{
  "d_model": 448,
  "n_head": 7,
  "vocab_size": 21757,
  "norm": "rmsnorm",
  "norm_eps": 1e-05,
  "positions": "rope",
  "bias": "none",
  "parallel_block": false,
  "extras": ["gated attention", "an embedding shortcut", "skips across layers", "weighted sums over earlier layers", "capped logits"],
  "init_std_qkv": 0.023,
  "init_std_o": 0.0,
  "beta1": 0.9,
  "dataset": "wikipedia_en"
}
Each number is 128 + 24 x the weight over its row's rms, rounded and kept within 0 to 255. Layers, rows and columns count from 0. Numbers have three digits each. The size before them is the row's rms in percent of the matrix's.

# down: layer 5 MLP down (transposed), 1792x448, rms 0.0484, rows 395-454, columns 112-223
# up: layer 5 MLP up, 1792x448, rms 0.0531, rows 396-455, columns 112-223
down395 107:105153137124152094111126156148141128176098174156125129129110128102109141072128140175099139096134122132140128132154163114112113088124121107134113116187103151148100127124114146159125096163154117118105139174082139131088161115107109135095106125137135101091122163068139137147106122114121139115099157118086095093153114133071147119131125125110
up396 104:186147094131171128113110140136141144171123105155120153120163142141182143104146105124122104116116102093116102128109128131138140140126156086129111108145066124131144133159142139106163146134122116152116110088117123142142149127149108141124113096131152119150135130169113125123136158164080177097066089134130089152168132126156134133139065137151
down396 104:132113113128122165149093174086145133168086126106102130127144132088125123127181152122135135151170138116109180147122162097162100125100114096101150110148164117139117120186115110125138140149147144132111122120099108102102113139060135103133086150110133137140089114131142137103080114131119136134122115151154135121101094115162136170156149072147
up397 095:165073120133162094143130134126126141148136128152154157153152094148143189189136142106111072146114156154135102138151114120133109149100149119113146137131103112120100111118084155122105139118115139137144128128121095158174164117099147093132155160128097134148153123093119118119156116169153113122104129132115115083128136137111155123135099140125
down397 095:122136104116109087110106121121154189137128125083171139158147165142151162180110121106122111123132144097104138112160160160131163096134156133135152115068118124121078114139172104138073156124121108103159107111160162163084141104099183130138121128149116128094149155103159133097122105101149097151129097136110164079164126171105163129065103117108
up398 097:159185115144102115094172109092121158127139153134154110145170096148076160096125122137134134110170122169125099138136117123114185138168099138111095094108140171146178111140139112141124159143137158159151123077089098125115124114149095135069150120154126169125143147125122127126142107164111149128091134124140084159102154091151141152113110125158
down398 101:148165119123139120141116139133145117131130138136153143157126110135147124131165093116114108149103128114136111141142109147130078119182126139107161150134126171097108160129180116105114138111129158100121117127083098124107110124121127149093139093159176182124070133139131139103074125117112077091164083149166095143168117128145151137149135091118
up399 110:134156113135121129142152136102122169133165133122121149116160078101151118154141122142150130118112094135112129153148178096134141122120169139151126130119113094128178109140132198151142155116124119141151125128126167187109161193168158127095147134142131088111117111158093083176098119127105099131090105131140131101135109143128105118163166147133
down399 109:114126113083149135142072151173098101142121150146122118088149116140145146129176116193127123103113164137126124094104146122148133115144139112158136136140130125139099097166141138138133108095167133109147058148098104097109151161091132071113152125182142118131088114152125142125164115125117107127123139125146167144104139124162156115127147186116
up400 100:139098127132135148138103136099158137127109126142127185116150096133158090126127155144113146130154120149132092146111115098151144175125126107119136144144125118076138144114087111100102111120109149137161132156101167119113085145116141125136105115139087118103106155115118145111108083108098146100129147155154126144119087150141112148159156138157
down400 099:154136069140176156144096157135150138131140100092161094122100102126172136120144126144099074094124143135142100135149094167150087108129108089123112168178113103075108151129157090141140116100135111070092132142087164140131110109122086064112124098147107109133141139134100114176083151088129126150190181117123143116142142131139158136119122131137
up401 104:124175119165126098132152101124119111121112101098125132105150090113130129118131085124125172122136132139095166104147107135108125147172094160076167128105136148156117134140151136122081081178123152134154150161156158127097106134131113089135132138131111141185164145108106117137117108144138115169149127131122097056087138160133105145124095148103
down401 100:112147137116165120118123126117125118145139097130113109110086135161111126142097142142112096118156176156155119106117108121142157095119152143110143146103113203133123061175168116076127133127077142128110152109125132128125164169123104116115163108106082119128110176095132113096109161157157139133137100168127082129128129127132153141114099121111
up402 100:166097131127174117120113051148116124117151122165144155117112148137156145118100130121113155108124129117123114112124122154106133168094088160140143171068108121125147117132157090107089149133138128146084157122142112116100132144092076107122161163158113118138128202125138120168139139167163128105084117136129119173124131134125146107122128139145
down402 103:130147122112109136112124131144136094140168144113117132110123121128158153135127103104152150138133142130132097113116127103091141107148115122122132090135119165141163115117147163170190113096087125127150142109128096062171159092162122108088122129152153126091172131158141144148160147093132139118112158076111129127147164113110149126151106148123
up403 103:152141114124153131115110112143113093102167086126144150152126125126113160095139153148147143104120130110150127151138072122129122133126112162108107139106120142141124122101096121165123144122126162128121125134176128156126106105123123143129129108147113099169119136091124080138166144159127086146121118120133158120153092134132142133092135131098
down403 101:105123090132156152120128138124133119165151128098129128123206154131103158118152140093155106115179153098120125124163126139148123123168129145115116167161134089093113138062153164124141156152133093129173183125165171146163116094117116073171124115100119158096155129110079107135099127115137181113135137140138098146121114151145083148154154119150
up404 110:124125180063119160116093139087109106106133144131130161170139156137147128120126123180108156145151109168130119153158155169123193161080101111148145120111158167151121134127103149134126129133151070144177142119159172144134157112128147128124148134104149135149136140146109112153134092130115153094132088124141133084088125139148127131132098179151
down404 109:102125091173140192148120130112089123125090104133127119160138101123136125135139121150125169126136140173094089122115143123110130127094152169135143149134100118140148150131138164120113113148124138137141113114167094141127082176115145165163137134119082128126131130116120123124141120107124088145096129170133181137128113114111138135093160127101
up405 097:117158112135144097132126144112134075157170117149182152166147119174156148084104146129122111164164135110139119120204129130136130178100146147098110142118123100079085130121101120116119148102143142135146102114166117148085103139139124114137087119187126129117143147119142109133125119142164138122109118183144108154118130128111140112132136168094
down405 095:130136135136160178121129145114097124144149130110131098110161105079136092137130131102089105099122211138103116097069137125130109131122157132142133141154094112138123118126131143171166140096137133121106122130128125101167139112090086114103129137115168142185100145140136111126121139168137135163120122146105102115135146113121140136178125170123
up406 092:120124136108121107139150104103149140121167185126140148152100153180130157135105166147093127109166170095132115114112141129167136136172148121135125156110129111141122060123062122085137120178153134144116104153124137121134098125154133152110144107151148132132091140099119116179152150149155160141136093175112153127204121176145157126086111142114
down406 093:107077100112121081127122156149134103156118122118153159136096101128105146132110121101131122098100167157128105109125147128116126135107177120132116116121155153148126131096120153106126088082134115154121094121147075129132139133167154168104165151117115135107102151076092147134145113129131138119102156096141148118136122108053135154113083140122
up407 099:139130074134080107158136145143119129131138130091092149122145176113130097112140112178108138145099118087138091169153140148116175136200128122122122173099099119123161119136135142136083128129153129102105113136147151121129121112099165144100138167129129132126198123159139116137130145095152122129135085118097141120144148106086159162131156125123
down407 099:119099108142144118160121121162169127141144184106121127126119140107106123153127142177144139133122157113095090155126183112136168123109132133123145110169147116131118162168115190108160091127174153176120114143130108104154094115101149112128145108139130115164110151063146117125160168132130163120155127070106152179149110153106151099141114110149
up408 103:132113101140108108123133080113154128128153152115125161123126100131144147167182118112104140118146148104133131113134144130099164157104127076117175117138170147130103116133145165182107082153169071133172151138075105115135118150145137123183139103099111132131171150160158114122099151137157169124113118146136120124147121179097149146153131149140
down408 104:122103138127147201098153098111132099121108133179123140150107116127126116109151099124115094100133121102147124115120098104102092108125124129115125103097089164145138140121096085120155130145116160140145161080157110105117077132124116128119123121080127177129113171115138142172088150187180107112139072078111108104158153111090141127121132162145
up409 104:109154157127146095131098137135152140139131130141123136113104138134182134148104077098162149114112146205142104121116141147138130105132125122097118164142164167135161131159134126152113170104138149122111150122135144159119152165125105145116120128118136116115136136098104096128134119140124146115093096094110122174122117133145112141105127066087
down409 108:107096142110092107152131106115106129128117131124126143160129131090157136129108182164093120155137160107150135119157119094158130135116138148102147127094119121102147133139089107125142129144113140169141106124132140132133130147170109148116117156122129125133154161144135153135118135184115145099096155128101106182122205104124121087138099143121
up410 103:098110174141120078129108130080150130177117155139121126100144131174184147125066091148109151144120112151076146144137126137125182096136114101093109136133137115162201136133107121158098096143147110137159142150140122156121148182111124101130149123144117105133131114124162139162156120163085156110149114123131113134182104095148111145121148128183
down410 104:145154166158130131124129134149159163183104135125120116087127158108101100133110177127131145094117088175145111100116132126106124131130117127109144134186120120118168144158123122078153085134111113114093135133133107121115132139112145113132149140110154095154116127148122118126149148150101129122163104102137111119120106117164131124098135127159
up411 089:136125137100152144170134096092118132140156153103157176129103118120113098154157119160122081119096131119143143173153099092105112154073145115091101098098121110154098143107066115177127151100146156149119156100118162110113144110135140105129090145111135150186111173156125121164114135163102106096104071149151102127092136158123195134127138155133
down411 093:138075130172096102122113138146117144115059126119145113137133121088123143113146097124141118108132133169147089174105168174108141093123084136138109131107134128140131124136118152088127147121105116134164153139127111153153160169114170142133104125164142100137142110125132136110120116133103135138157117170112131176119111120062112158127096150114
up412 110:137109133088108141136156126125134102128128142115159133082140129130124142120048127138140137106108169095117121160118129130121128135134115138143111169112140129120086096110135108126119136137127131117100086083123149128114156112133185135124087169122128085172176151152080122117127114106167105148137129140183119139135120142106129149072134126097
down412 104:125118109147141141068115096158109125109130120130158169143144113118125117146115110120169153103143157190083148127099111089110154096151159157123148142164159132107128098154118132140092134129154101091147163146138184141159127147121140164108121126164163119129111139057113142158131162112125122115141123076151139138149111110130179137132147113135
up413 108:124125104111125124157149137108082129159139105123127114083119098118120118121152120132143112143124074097087124154150141128074106110140106133096123130149118152097085129158134123104091149082125132163123100142159123116160080170119141128143119159145159124182153117145179134109149135116168101123106121158120126145097129119157129149105137126113
down413 105:117123142185083083135127118116126117135138166152125088159147145154102120137161092116154131132121153087118120084161148170129123150125125128094127129109148152100109110159154097119086149105122104123123094062153094173149103188111100094128104116185167144134109102141134141082102116123117145138147134104166142133128119107124166143161072110126
up414 107:098115092143111101091073189115177137125172113110147150088084090132127120127102145171140120128092115163129139117114121155133136143116159120114111127151124110138150118139124131126116162114133114093142147109153122127114128185179115138134119171178115107130141115116106107123152109135143183128103117138116157154139124150121080152122113106152
down414 107:112106138132155155138076122110138120112136128086148129128104127099129088126130147124153071080105158115106099143101078113158100095134163093119114141139153132115153099157127108151144122151113119128140112115153119139118099132134135134102126153122159132120146108117138090131128134118084100121133136112136120150124133097087095098163139122143
up415 102:138109153131101155155142118113141129132129111124084119136118106114168094156132139183128153142104122160135087149166155125124101114118146122142133113141114173141127129139108135156158134116160152155094094131150102122108169120089129113146099113132098120130159156124153106126118160128126097140102078121128163138102098099116164142133128170124
down415 103:127147121148130140126124137102144129164101106123097116104126133105162148079073138167113156115124103109124101116093135127139153181117113145138125151162120129122115154144144089146111104137109130130181101101151122119163202092175099151133133146110144185077119132153154111137136126112128159155130106130139133126170094141153139132157125129117
up416 091:158131115119179126161094107130099137165139157138093130126128077113095113139126143154107121159116096130111132200124107112074112101156121145129124139125168105127125139139135136133126117169096139113152104123136125149092099123150098121126122119131144094117122110139142157105125138129117158125102126126136137121111109152157092150112146140147
down416 096:155118111153112120115105113121134094128146113120151166102145107101098118077192091145157150194099134129142130145122172148145132137196074104101157153124185107163118134139127136109158112114124113112165121109120126157153144160107140122143142106144196108111160142119111140102115139136098136120103131141144120130142119137133128148142110148116
up417 111:138108121132129139103138139112157073144158081103124125113106136150125139131144085104089149137121144159152117130149137134116157121142103123192075142120078138132172072126105131102106110126163076166134146129139165130091143118169116111141092158136118122130127128163094108165144066165157138126116121143087123129121116107106159145073130114163
down417 113:153119123152130143158136166111131129120143133132098134125164165118134133140097124144145124122157090184122103109112141113074126115152132156087119129128125181177158134109116155114126137119150117108141141109076137104131125142163164136144091170096097138136136079133159131111094147113126182136120156125136153144104080137126115168132154120099
up418 104:091121129123139088153162118131187117111127109143106135106139082137152109158137119110157125096139140107160103126085140120167111122098122106169160100119147115119061108109096159101095177147124116171118129148129090159169152113129145063150140135131140117176160113101108091132084150166205104165131105110151135135123117126080145144130117151110
down418 106:129106096131105163137119144083171167138130141106154160151109135166135139093081140132133115106170124141153137124079094150142157116140117115080131145130150138121139103133113126150100169172151093108099144082100120115135142112106106128162103128121141133124171167176123145137162174171128163131120154133130131151137108153126117182113100113124
up419 092:152126114149152117107089115128119075110139106142137150131133127154142156113132133077091093105102116115102122141118167106131129126129092099132106131118079139160149122140110166119114167115107149137132114142189104168079125182186135125143130166125105119166114141176117149146167132170182153131139115069138143127166112147095105122102150120150
down419 094:159112138140119168159101100120136087079151136144132161126127147161123089108141130109144127135130139113150107116120118129132120131117141151134146174142156200160141117126168118143103111129150134087114134170107118114139109140099121132109143095122104176154124138174126133124126135132134117131078118119140148099174134123132145175103147195106
up420 103:098162104098112141126095089159189143119128091109134122102139107171146123106081151149097093124147075131187151142107140123082166110104161104114169161143123109135105099122116152107177123123132144128105116102128145142155164178127159093122119101151131084153111152175162148113136089106132141141123147140080171141108149137134165128112084177125
down420 100:123143089130159148127118087150141086129130135124132155127159116166133082146139086119114123145077120086143110159083134132124118130082101116127133133103130140128100176176105130099167131120144122153105150152135100119101141154182116116146138096124093137131127101151139169110099123146120113136095131122086090142076106078103136182089096155110
up421 092:139097142132109103137117096141158159122120117134111159080094096152144110163128148142107132167114141119118078144114115145127107115146180151145100115131115137087152094155133134118100151112150102135121144120137111125144133166123146105125081138157141097116085130124120106095123096135122139133121138124154107170101113152121155185090110147124
down421 095:146087075138112138140129099114136087117116112102101147128144096074154135108156116080131141085152096117109120135111177130145150124156119145140097099134144126144136107133126106102157154128082117119122101122132106104068120146143143136153116147121124129138141121137127090105127179120108136096132122122131111120158111132110145135136129161102
up422 098:138139088125189125121145114111150156140141109134130137143100154187124125102135125142109095149096106168142084101114128115133154117146125159098100129129156112165145125135108123130152117163126118171149137069116119111140161115135113113110172123125108135139131102151101143151163141176133150160112106085128147148136088129114147164106134150089
down422 098:163124122165136097120118146118137107171063137177139126110131122116097128136145134120103096154111094119087084093149098110119113088100085144094115149136128102156132126129143106123079142126115121133126119131103093110135154157126129110150140127111110128130125128104129128135079116134095156128144093126142156143155123118100146158115134149142
up423 095:115130141106109132096106107088138104145124151165152127152116099129125137094107154132177116184136109114136148153089132162109111159116151142080158115134207128103115120156103104134153110100134114167127130132086079103133168112171087131134142098165105123159138130108111143126134110144142137097111120088132101159140121181130126160132097190152
down423 096:141110165159096131145156160114122113140081121097128156165130143134110084094119124213085114127118113166100124149127156092139087112144205144158128115104118118114147107174167119146127142137144165095165167106097115114097111158125122128108105118155114111130146143182182114148109131149082114118145161155099126080120146128128100174142144128135
up424 091:121139128142127096077135094127114110096138121108110176111130175136124136146151112087115145143103138117121125135099119096145182139112134127132133109106152157118148125086122127137135146144101138115142178138163117162090099149117159081149104145133123128152153127095119121153102099140128159109145134145152130135132137143134083123115081130139
down424 084:135121146118116134167102156142148102157132163158138148145135094130139132101098139185142108129134124137131130110139137148110086146166125140119148152148139123134110156162136113120151123132182105147118123119076147085136135119134154104129143094154128162122145125184128165149184127169118085141128138093136103117118096114141122134163185111137
up425 090:121151145148104131130142144130148170091158179095140170115122126117109139139145116142111130148132122165096122127158145091136111081153158150140169117150130082095125112139128161148127107086148117137109069108128118154108080152108157148135104100168137127121135153103152168135111092105147111108117144163108100150141115136112120145144146140070
down425 089:142113127094135155181120117114114114127133111106115106165141118149143130073116117104153133113090134104126149149114093156098122147137110098133143138147142117156132131097118115090138096141099165177152141129131157153142170148132115090127161139076112119101110098158075120119145134156137146107150094103138166111127130130142112123171111141195
up426 093:120139147132104157163082169131164122133177146125085168167117143131144139110090134124103138135163152153152155151163164100132118113142102106119138168097127174101125132149130116138107129125110123145122126180160168123129118156139153143137104095122106147114139132111124107175102107102145119145134127125130145159123106155152091126137122162115
down426 095:146175088134128135150137093129162138157098152152152042123146109142137124109124109121187102162147086110124102123132109164111140099125174090130142150122087159135130163138143137125098161104088154124117124057143089148151148134159113125105092146102108098121138096142135145130120106090154114115103162174111149144150152122129153129147120131096
up427 100:156161133140112116169142155157128169167147122131141105113163102169143104151151129129101145135110156137085100126143124141133093109170175123140133084162100125096100140099141121151094160119129119105131123105124136137136130144130139152123127145141103123171133142124122142110078125119094151121056099094115081107120142090175156138105126103094
down427 101:134097159157118150137106108069101119073128133163103165123122134110132166140139167146124079142126127143139138100128143155084141131144094127143131168126129093135080113158143128125133128121111127160126093131112101101118062130150105113132089132168147135109105124140135139178109130096124127149131160101125127117108136118111130097116114054080
up428 100:144086163119109064166142149105145105112159117144107172141153164150134110117171122150106145129133073123129102171176183134132092155101127143101149107120092136125118097098120118135141151139145150126126146069130110125128157157123122100152158125121155155179144147153122125176092117108162147119144129124122150171152126171151152123113151152141
down428 103:153071150156109092152105123087159125075107113102147154127176124126129142142137174139123168103144140129136119136154162087130117116162129130076131153114106075134215093132202170131155113139172123111138120113109082152106164165147153130120136125138131156113156169122166187109114108085143140102158128111134160130152108142123156160095163114163
up429 092:148160113167137161200126140164147108123176119157150176138112123157128072095125133114146132169156090181137116191131132111098117163105166137143138150124116155124141128092092103114117145127201100119139148126073144109133132126137157136092132118135129139110152121121170112139144103093113159148101102095143151111140143116130151149150115106156
down429 095:112144111130153156157117174159069114149155125132082162179115159125121129165147102126143129115151144194116137144099156093117119109139119126133092083100105181168133129141079158100106115142096113126156158148127114076111147088122090170143111131107107155100142132142124129127130111108146143139139136115089121116156147138139118139107126125131
up430 101:153138128125134107102144120146138098111146144114093117104091130188118146102105097154116163132138112150181117135135138132123146111150147113136098104128106116146119074123124138095138114121150129179123149077143124132102118132136099126105100117136168115101152152158143134150120133146151109125179116120110118141180144115155093156127095146131
down430 097:123131091136126104165137111109159130114152149110132129144123166144112104130141112092147140156120150097128195136147113144145165113117142122168135136134069163105119157080159132124114099125063133162148107142129145152108149180138101154099120121119148154124133178168118150111062120141130103131160120114144104128106110143131093127116133111119
up431 105:117119167080105138145129126115121113167110104140142147155130169109131155104126119124111149125124135139102138128137138103110117129100174144137121091105172074128109129092099133134119097101192147166112110116110156131169153118165128126121135129111142117178091155128099114132125134173101128074119133115109131183136123129136137148112089111138
down431 104:130151115144124107086153096115149112137126148143116130121159154118168131125122117142102177128122157140078099088124109184142103128173108117149149131119135187150136136134128129123096134156182177093124141104121099092144121121088172143122140139111116143163142120117119123131136129130139133137157141080105181140105163117154170125119140138173
up432 096:140094155174141143136110133143189131140164123122142113074118124147140148115131112127145158111134130149153125120133157119145120119128154108123120157115136132143106109151152108087085106155136116119103121114162134139127121128121087134093101140135154103141100133154130153179113133161114132109147132125150129150124121169121145123147108163104
down432 098:125097128147105125122105097115147155096107134097137102182099159128124130118101083134153155095139163145189074116113118087123165141195114134154128133119138096142111156092145157144096106117135133149096088118126097165108148119140194151125112135119124161151104137144109152108122102100151139142098094135137128143134146167114121131115082160117
up433 105:150130149105123119157145152119151116160140149117093144105115168148134110137157116097153151145097120145152131171091119119080112098135101081136139095131123129111125100168105169137128116099121118124094108094180123109123085111145150140144129127161114117106123119158143153104119097154119143125149132167149176108115152140152120129136131117129
down433 103:154123139126114123149149134167106108107112127097105120079137135133056053140162096130152139152148118124174129127108105107115111144154077124092110133074144159149120092136115158134130101145094102140091109145149119116155152120167121130140132111105093136159139106157087116089106106153135151134169122117137110135098163144149146106100114162160
up434 090:138135134118160142114146143113161097181111132087143125131143158150134150150108142143120101121103115155157144158101133139113155116144169090129128138117115090113144131136126176157085124109119169159080137110164120111108127113131133147131095114121096129143089183121112117116131077102154132095070101128126143139154149146080105167131147122145
down434 096:136139130103134142114154144116158106146166151112119116137141137106099126126103100124130117152133120144121119136143138166125161126131170091149149087139129086147147103137141097139125138081108119104129110128139124116143120107134090141134106132133110149163144167115138125095132126141135135100125147129124133081158166111085142140137095147161
up435 088:178049145093165131130094112154138150132158117136080132124111145151172113154115135115125110088098168118139134129117117142105137128188161105110067114133125125093148117136092120103148112143143132151139123118126128161179131141110091140163117116139098130116126117143109114099143152139170154097176137107164161138145146131142107151165103133135
down435 092:131154093131118144133140152117078163119143121127126099115096144149122122125108094098125116119123094142109119141120117111092142132153123101160119112141130138105112148126111153113128116155104109160118164126138116087130110107138104108106095103136115107103114096124061130125119132119099149153148112140128149113114137149121135148132137122163
up436 112:131170084130105101134132092138124150152116114120091171084147140137130113158147117159149155109156127141147159138118092139094132113156153121132118115129093159106129121126135173162153145112189116147108134132111098109103108137134160126147101126153085120135107131087142160129100101104092107133168102144160092115121143137147148133149083130141
down436 109:103132104097129142088130119151157117096124137127122137150144101161163125115094142130145107128126098112140143166157147086065136118092134136132127153165099152121077145151159104158093128115170133140114109111090092157140154081134104147138123154068152122117117113167128169098158121162072100109106131169120096125099133089124105102152096123114
up437 104:144104123111115115133123103120128104157172157143151162122139128151132094114125167145147199095125138150137059139139111122108153122117141115110128155155143140114095101145160137127128161168171151101160120151102131126117133126144090126111114143155139134097165148146073113118136131092076164142136120166137159125159103157113131122096152137152
down437 105:117058108143116145106137116116112129119074168111139092128132152113104129116137123142133153104140129114128102114104096162146111115144154147123164128135138151115116138147113076090184142142173176111121118147098159138076115174141115131146137133124103101165144143145105113181131118101126081060124087148129078117124124159163191155148178092087
up438 103:142147153105110123134151101109128168144152133097111133133112113133088131154097107136102119116134135158170137144120142103103169159156140119129126090137163088156145133147120165147142135150114122124143112177095107135157142138105184110138103155168121101118113127141146158135106145139098099112143106112174155106196113150129102136167149133110
down438 097:182135119158099132123131093130091165131148143127160144131162095147138141145092134116130171149159141113134089152154155112113101149116135151173131110131133133124145109120178094149141137131136109124131123119132141120132150138094138128102113120153148143123140114137127185108151119125124141117153145116144095145146112108119070115108149132122
up439 086:129135120087138116125111111151107142125169166130104144137120138145122077146132163162095133125102078145140116163141141104159121154152140137139129153116108121141121116101143129145130111089130135134130118116199116107111126120136148098105086141117129094117102111139112061140156113114137147112124153107129145079116140155158128132114136122103
down439 088:104115145139114096149114123076153124112130154112134106163159116138116132124116162101123137126143129118117129144098162136076149114141114119122201142135145135101102143137157114087136135133141104134136153120108132172129153100116141162150120121148117160136141094126133204144115135103152176104126130147134121127160080110081149143121143111142
up440 100:127134107131158143122172121127139131127127159103132090170097112125115107119162151097106112107137109143132153145115097137119133124120143110132151113125175103111137125110092118152120110098115116127147149166130121094104154164087163124141131144161095085085123136125130108121054116086119162114138122129157096113149151138135138174129110120087
down440 097:151113108124143142143122125136091123114119147127105098119144134101108135167066083121129078085167114125107120135110154088136127136139149116146091087198085104130135146161088102151098158105088144130132136103133095107148087135104104139120099140147119152105113129163180100124111165164162123114108143112133085151127153133141125123102156125103
up441 105:119152115142111080112187123112125134156123103072148187139131149179139171123100159121119092093139119159133153115129142127069123137175120130132168167074117164162123083135095085119098131096115109124112143140109127161122088144141141127122157153155108144143136158092137169098176136152138105160105088119127135094139094169077096141107103136122
down441 104:163173135085174142130133115120121099103173146101123146114130134139139141163115108146115123132154107099159101139105087082131165113100104130121129152138097160137157152099135150112113107156112106087083136149115102101144145131131089117153082101116140134101126166160115150130190124131116120148140151148122133121134084127144142114096102169145
up442 108:149156139122111120097124126140129103144121138151157128088143163126159148137110107150112105113133163087112146104113115135118123120118089107114142130084114153125130123126149115106125155141159114115117110157109118163067148127108144121136141156194073102130136116128113111113103130134146158115128116113163100121093052111152146126158086134090
down442 109:092171139129135113145093155095138137136119132151118158112135154147112136113129126130111114138124091101134129128101092115099118076154188148150169153137138117155111092122114108102144142128087082108126151134122108100088166118176120190119118124117145097136142140137125140109144163115137116104126093145114156112104110159095118097163110103131
up443 095:141163152135149096156130161102129149146101136107118138140152119136145116120120121093125152133137098120165157126181124139129175134093135126127177150108109154105154141118113147157150082118105128150152106104150132148138139150155095098137103098121105080161113153136162132097137102124117127157120133129060111125144093141128101133094071112111
down443 094:147128104158138085136123124155159098100088127175079085133110112116097112116095104125149157123123150157112115110113143126100127133094145156139146096166122139126079068145121151124145154136098142169155118143152099105134151149170165112138128151149132092112130107123144153136127164147152093158124138143117126140133144101097131132162135102133
up444 107:157148105122156116133187122101198094107168123129128118139106168128155120098141129112133154123114143157102090122148188112123158099147143118101139139118140119139105121102109132097146136164111135169129118109129137123143167137143124076110083119162083128133182095111100133154108108131125148145129119082142186108096128123106133146136144155146
down444 103:115161139120077138130157136151139143161144077088167117122139136122147130167123134077122178134116116138134115115117145101112102096102128101125152132109144130111155134145140131130156068133121145110119104118145113103127145103142082103124141139151090114133179125111102104117081129129137143154085124174100129112130138113171085119149109101153
up445 088:129120085152133125115115064118146123126129095160124144133139163160121134133149132120087115120147182099136125142134128154125141135138119071112130126126116144135132104164104156145163145151148141108099146119144136088117145108112147110076183136145138062135160176107149137116153176159161127120165107143084134108114082129115108123103139115121
down445 092:157068141109163151154123114152143134122136169169116126130102154120165161115116114145152140123087160135126103153105147150084117106107160138134119136142103117087082191094125140106129118128124115123165125144096091119124141145134153153149112047181138103173121151100131106127098144072124130109159149130146092166156117100089145163152141183126
up446 110:148132170138142151147092106140106112169155098107150103137174103156151164110108110160134148143125099101146130119098102124129173153134138103104087105166099157148129100139106101081146155131144094164165107138115104129168106129118074121128151120147133143178117104116144151151126160135133151134171124129120112138132112101135155141159123089128
down446 110:106110128132159135161068133118149128147098115137163097126076135104168098145117144143107128146113105157077111120112127100149136071119144138126130115136137136112160125083129128087113097180087105149147138098130102141128074101135063110168123108159113099137134142091169115107120148131148106086137122112118128112109144118151105158144160113114
up447 100:117152110148134153132086097131133074117135124136108132135164108174119132151105111109144109147085141139090155143094139174129099121128149151112070168119132137137124095116097120137096123163157141137144111108135154107088194145161096129113114129161135137123127160113132147109140112129090125113151104152103135135097104171129083224126171100144
down447 097:129170176136183134120153087112089115127154128077169171139179107136162159157099102125085109150120122116085148117133140107139138129172104155149172114094150104128164158087145105128101112164123113134109086150093183085139144090065131095139155139155169163126106155107141124174118070181120140087156154120152122149129138116121157144131172127121
up448 016:170105086124159087138116107089138155170101144073089147110169132164143124130127122155065158150164145104129128165115119109098177145171113123120142131113111124111095095126103145134090156094179156161130124138136146136135135137148143140119145175147117116160107168130139102144098118129120180158114121112103099091158107117121116179081107141124
down448 017:107130175112095157123122117136109130101139148066075113097110114128173136144141134115133092102155107131156133142144135123153177176151116098126134131135126141144123095147107121145140121136135117131122129120130111131160137139116136120116106101118148135096090117128147122147089135105146111124150115176128111129104114173134118141141138095140
up449 103:149167088101119150115162168124147138212131151075143138139070110147150139161100152143175104126122144181123107134108109153148163174144126108124182143117123127109140130191138105147158139139136099133073106148099121137117115155161150160130110137102145127115110129139176125116135142109117131127094092136070136095160144119135071144131141157107
down449 100:117099087091124134127080136118156097134075169143124137142142096115126112090102140145160128127110119157111139125136113118138096124092129133101153150141138156153109141129134142088134128116157112126152124139113110113084145167115135136141137081138134105134102157126124137114134142118108082140151116137172103132123132146112110142132158127146
up450 101:165115108150177134121168114130127112102141109091117102101123095123149147118135096190134131125087111167128124159097114140110119159192133089114121096141112153124115107106127132110100157148120088182142129115120151118097140112106128139104151118182127102100151119142087119153132105167117113106178133081109156170091121105181154146127146152140
down450 097:102105106126123074147185127095127156139170116118114137125125143119126124114117083095110135119128115112103089130179179139154104153142164126103142124184134190188177134101129142085154127135119137089131124160116139109133153112148159066066146114157108122137098135142111132119100116108098126097156129142092138116150112162138107136148129111150
up451 105:117145105088126090165127137116123145140115129116131121137131134170143096117132092146129147157122151162085122142129143164139152103116139117140109155111164113099107136158114098120103116163119137136157085152109105100133166137115132138128128105118091151123157133165125118118118126132177141111068098096127152139181127116123128134164129121158
down451 099:111100133110119147122119139134133150118100117156115145156142142111124132119105130119158121141087111126171150115129102127139104114134137141093111147098103115109165153113143136113111127110098098124132149129130140137129152096092141155127136108119135116127111155114110095151108133130149156086145088100131092145129097093158116126152118138105
up452 103:130086141109140103134102124112160120166121136139071126137115181115100130161117080151141133082143080071094092126089102121124134154139147081107125135131097149091105123127111107147111101128142107158173098133142100084148149126089104141138122145120141064124163136133116136143130136159114122109158125117106146145118179070129127159173070118113
down452 099:077175152109154103074144133131182128128126116108146138131155164115146092084167159095116128125118155120125105173151150129184110119137115155113133169135122122137187156138106136119142153081153118159133114092160089126111099106095162113112134099141110118147130173122106133146119119114109126130130131123119149112118102131142161163150097126078
up453 106:188101160097192114113129156124128125097129106127145119162114106125130098123136082178099154114072163169154100143145101137101139134096103169171131117101106102112134127138146128171119116171126154163112134148098124097162133101134096130120106137095124131159089166085122123127132101122106094138109139143156164127158127152130098128098075119161
down453 102:116116142137143154193121095140172121103128109104132115135136147124170149204132109139134111159142140142143181149118093135174112157114129111157087112195154110084120176106107128142121150149139149089160151140162142144120105115148132147176130113100124131127131064158114127106104166114092120103119111181164158127072101140118147138163120082109
up454 091:159160173095099127139072092130136138134116127141117107071109121130151127104121129158098138151162171144133178115137139160148164162136159092155103113179117128116137070172110157089136096082160112153160156125128167144118124139156121125123122146118121134118176132124114112130123166163164112149139140130150112114113094141165156150107115125149
down454 094:075119158135115123097085091128078127095102127136115124068123088097117113112130144139136111130121108107121161152137137122166162135071113138162100136166156145160140124132118109108131120144127132180147099129112131120114089132133122157103121112092119119134135124138108158122117162128115119119138153156103105141111116113114108112120146100112
up455 111:160167092118156175114126145125135107147162116123134117128131097126128182126107125132129124145158133129135161119129104154111174136147132082149165152176165119134116091172136145130156136150149142197099120111131139097179120118146146122114114119101078121137126119144106102128131113119143112123125131101145132133135106177065105110111109106123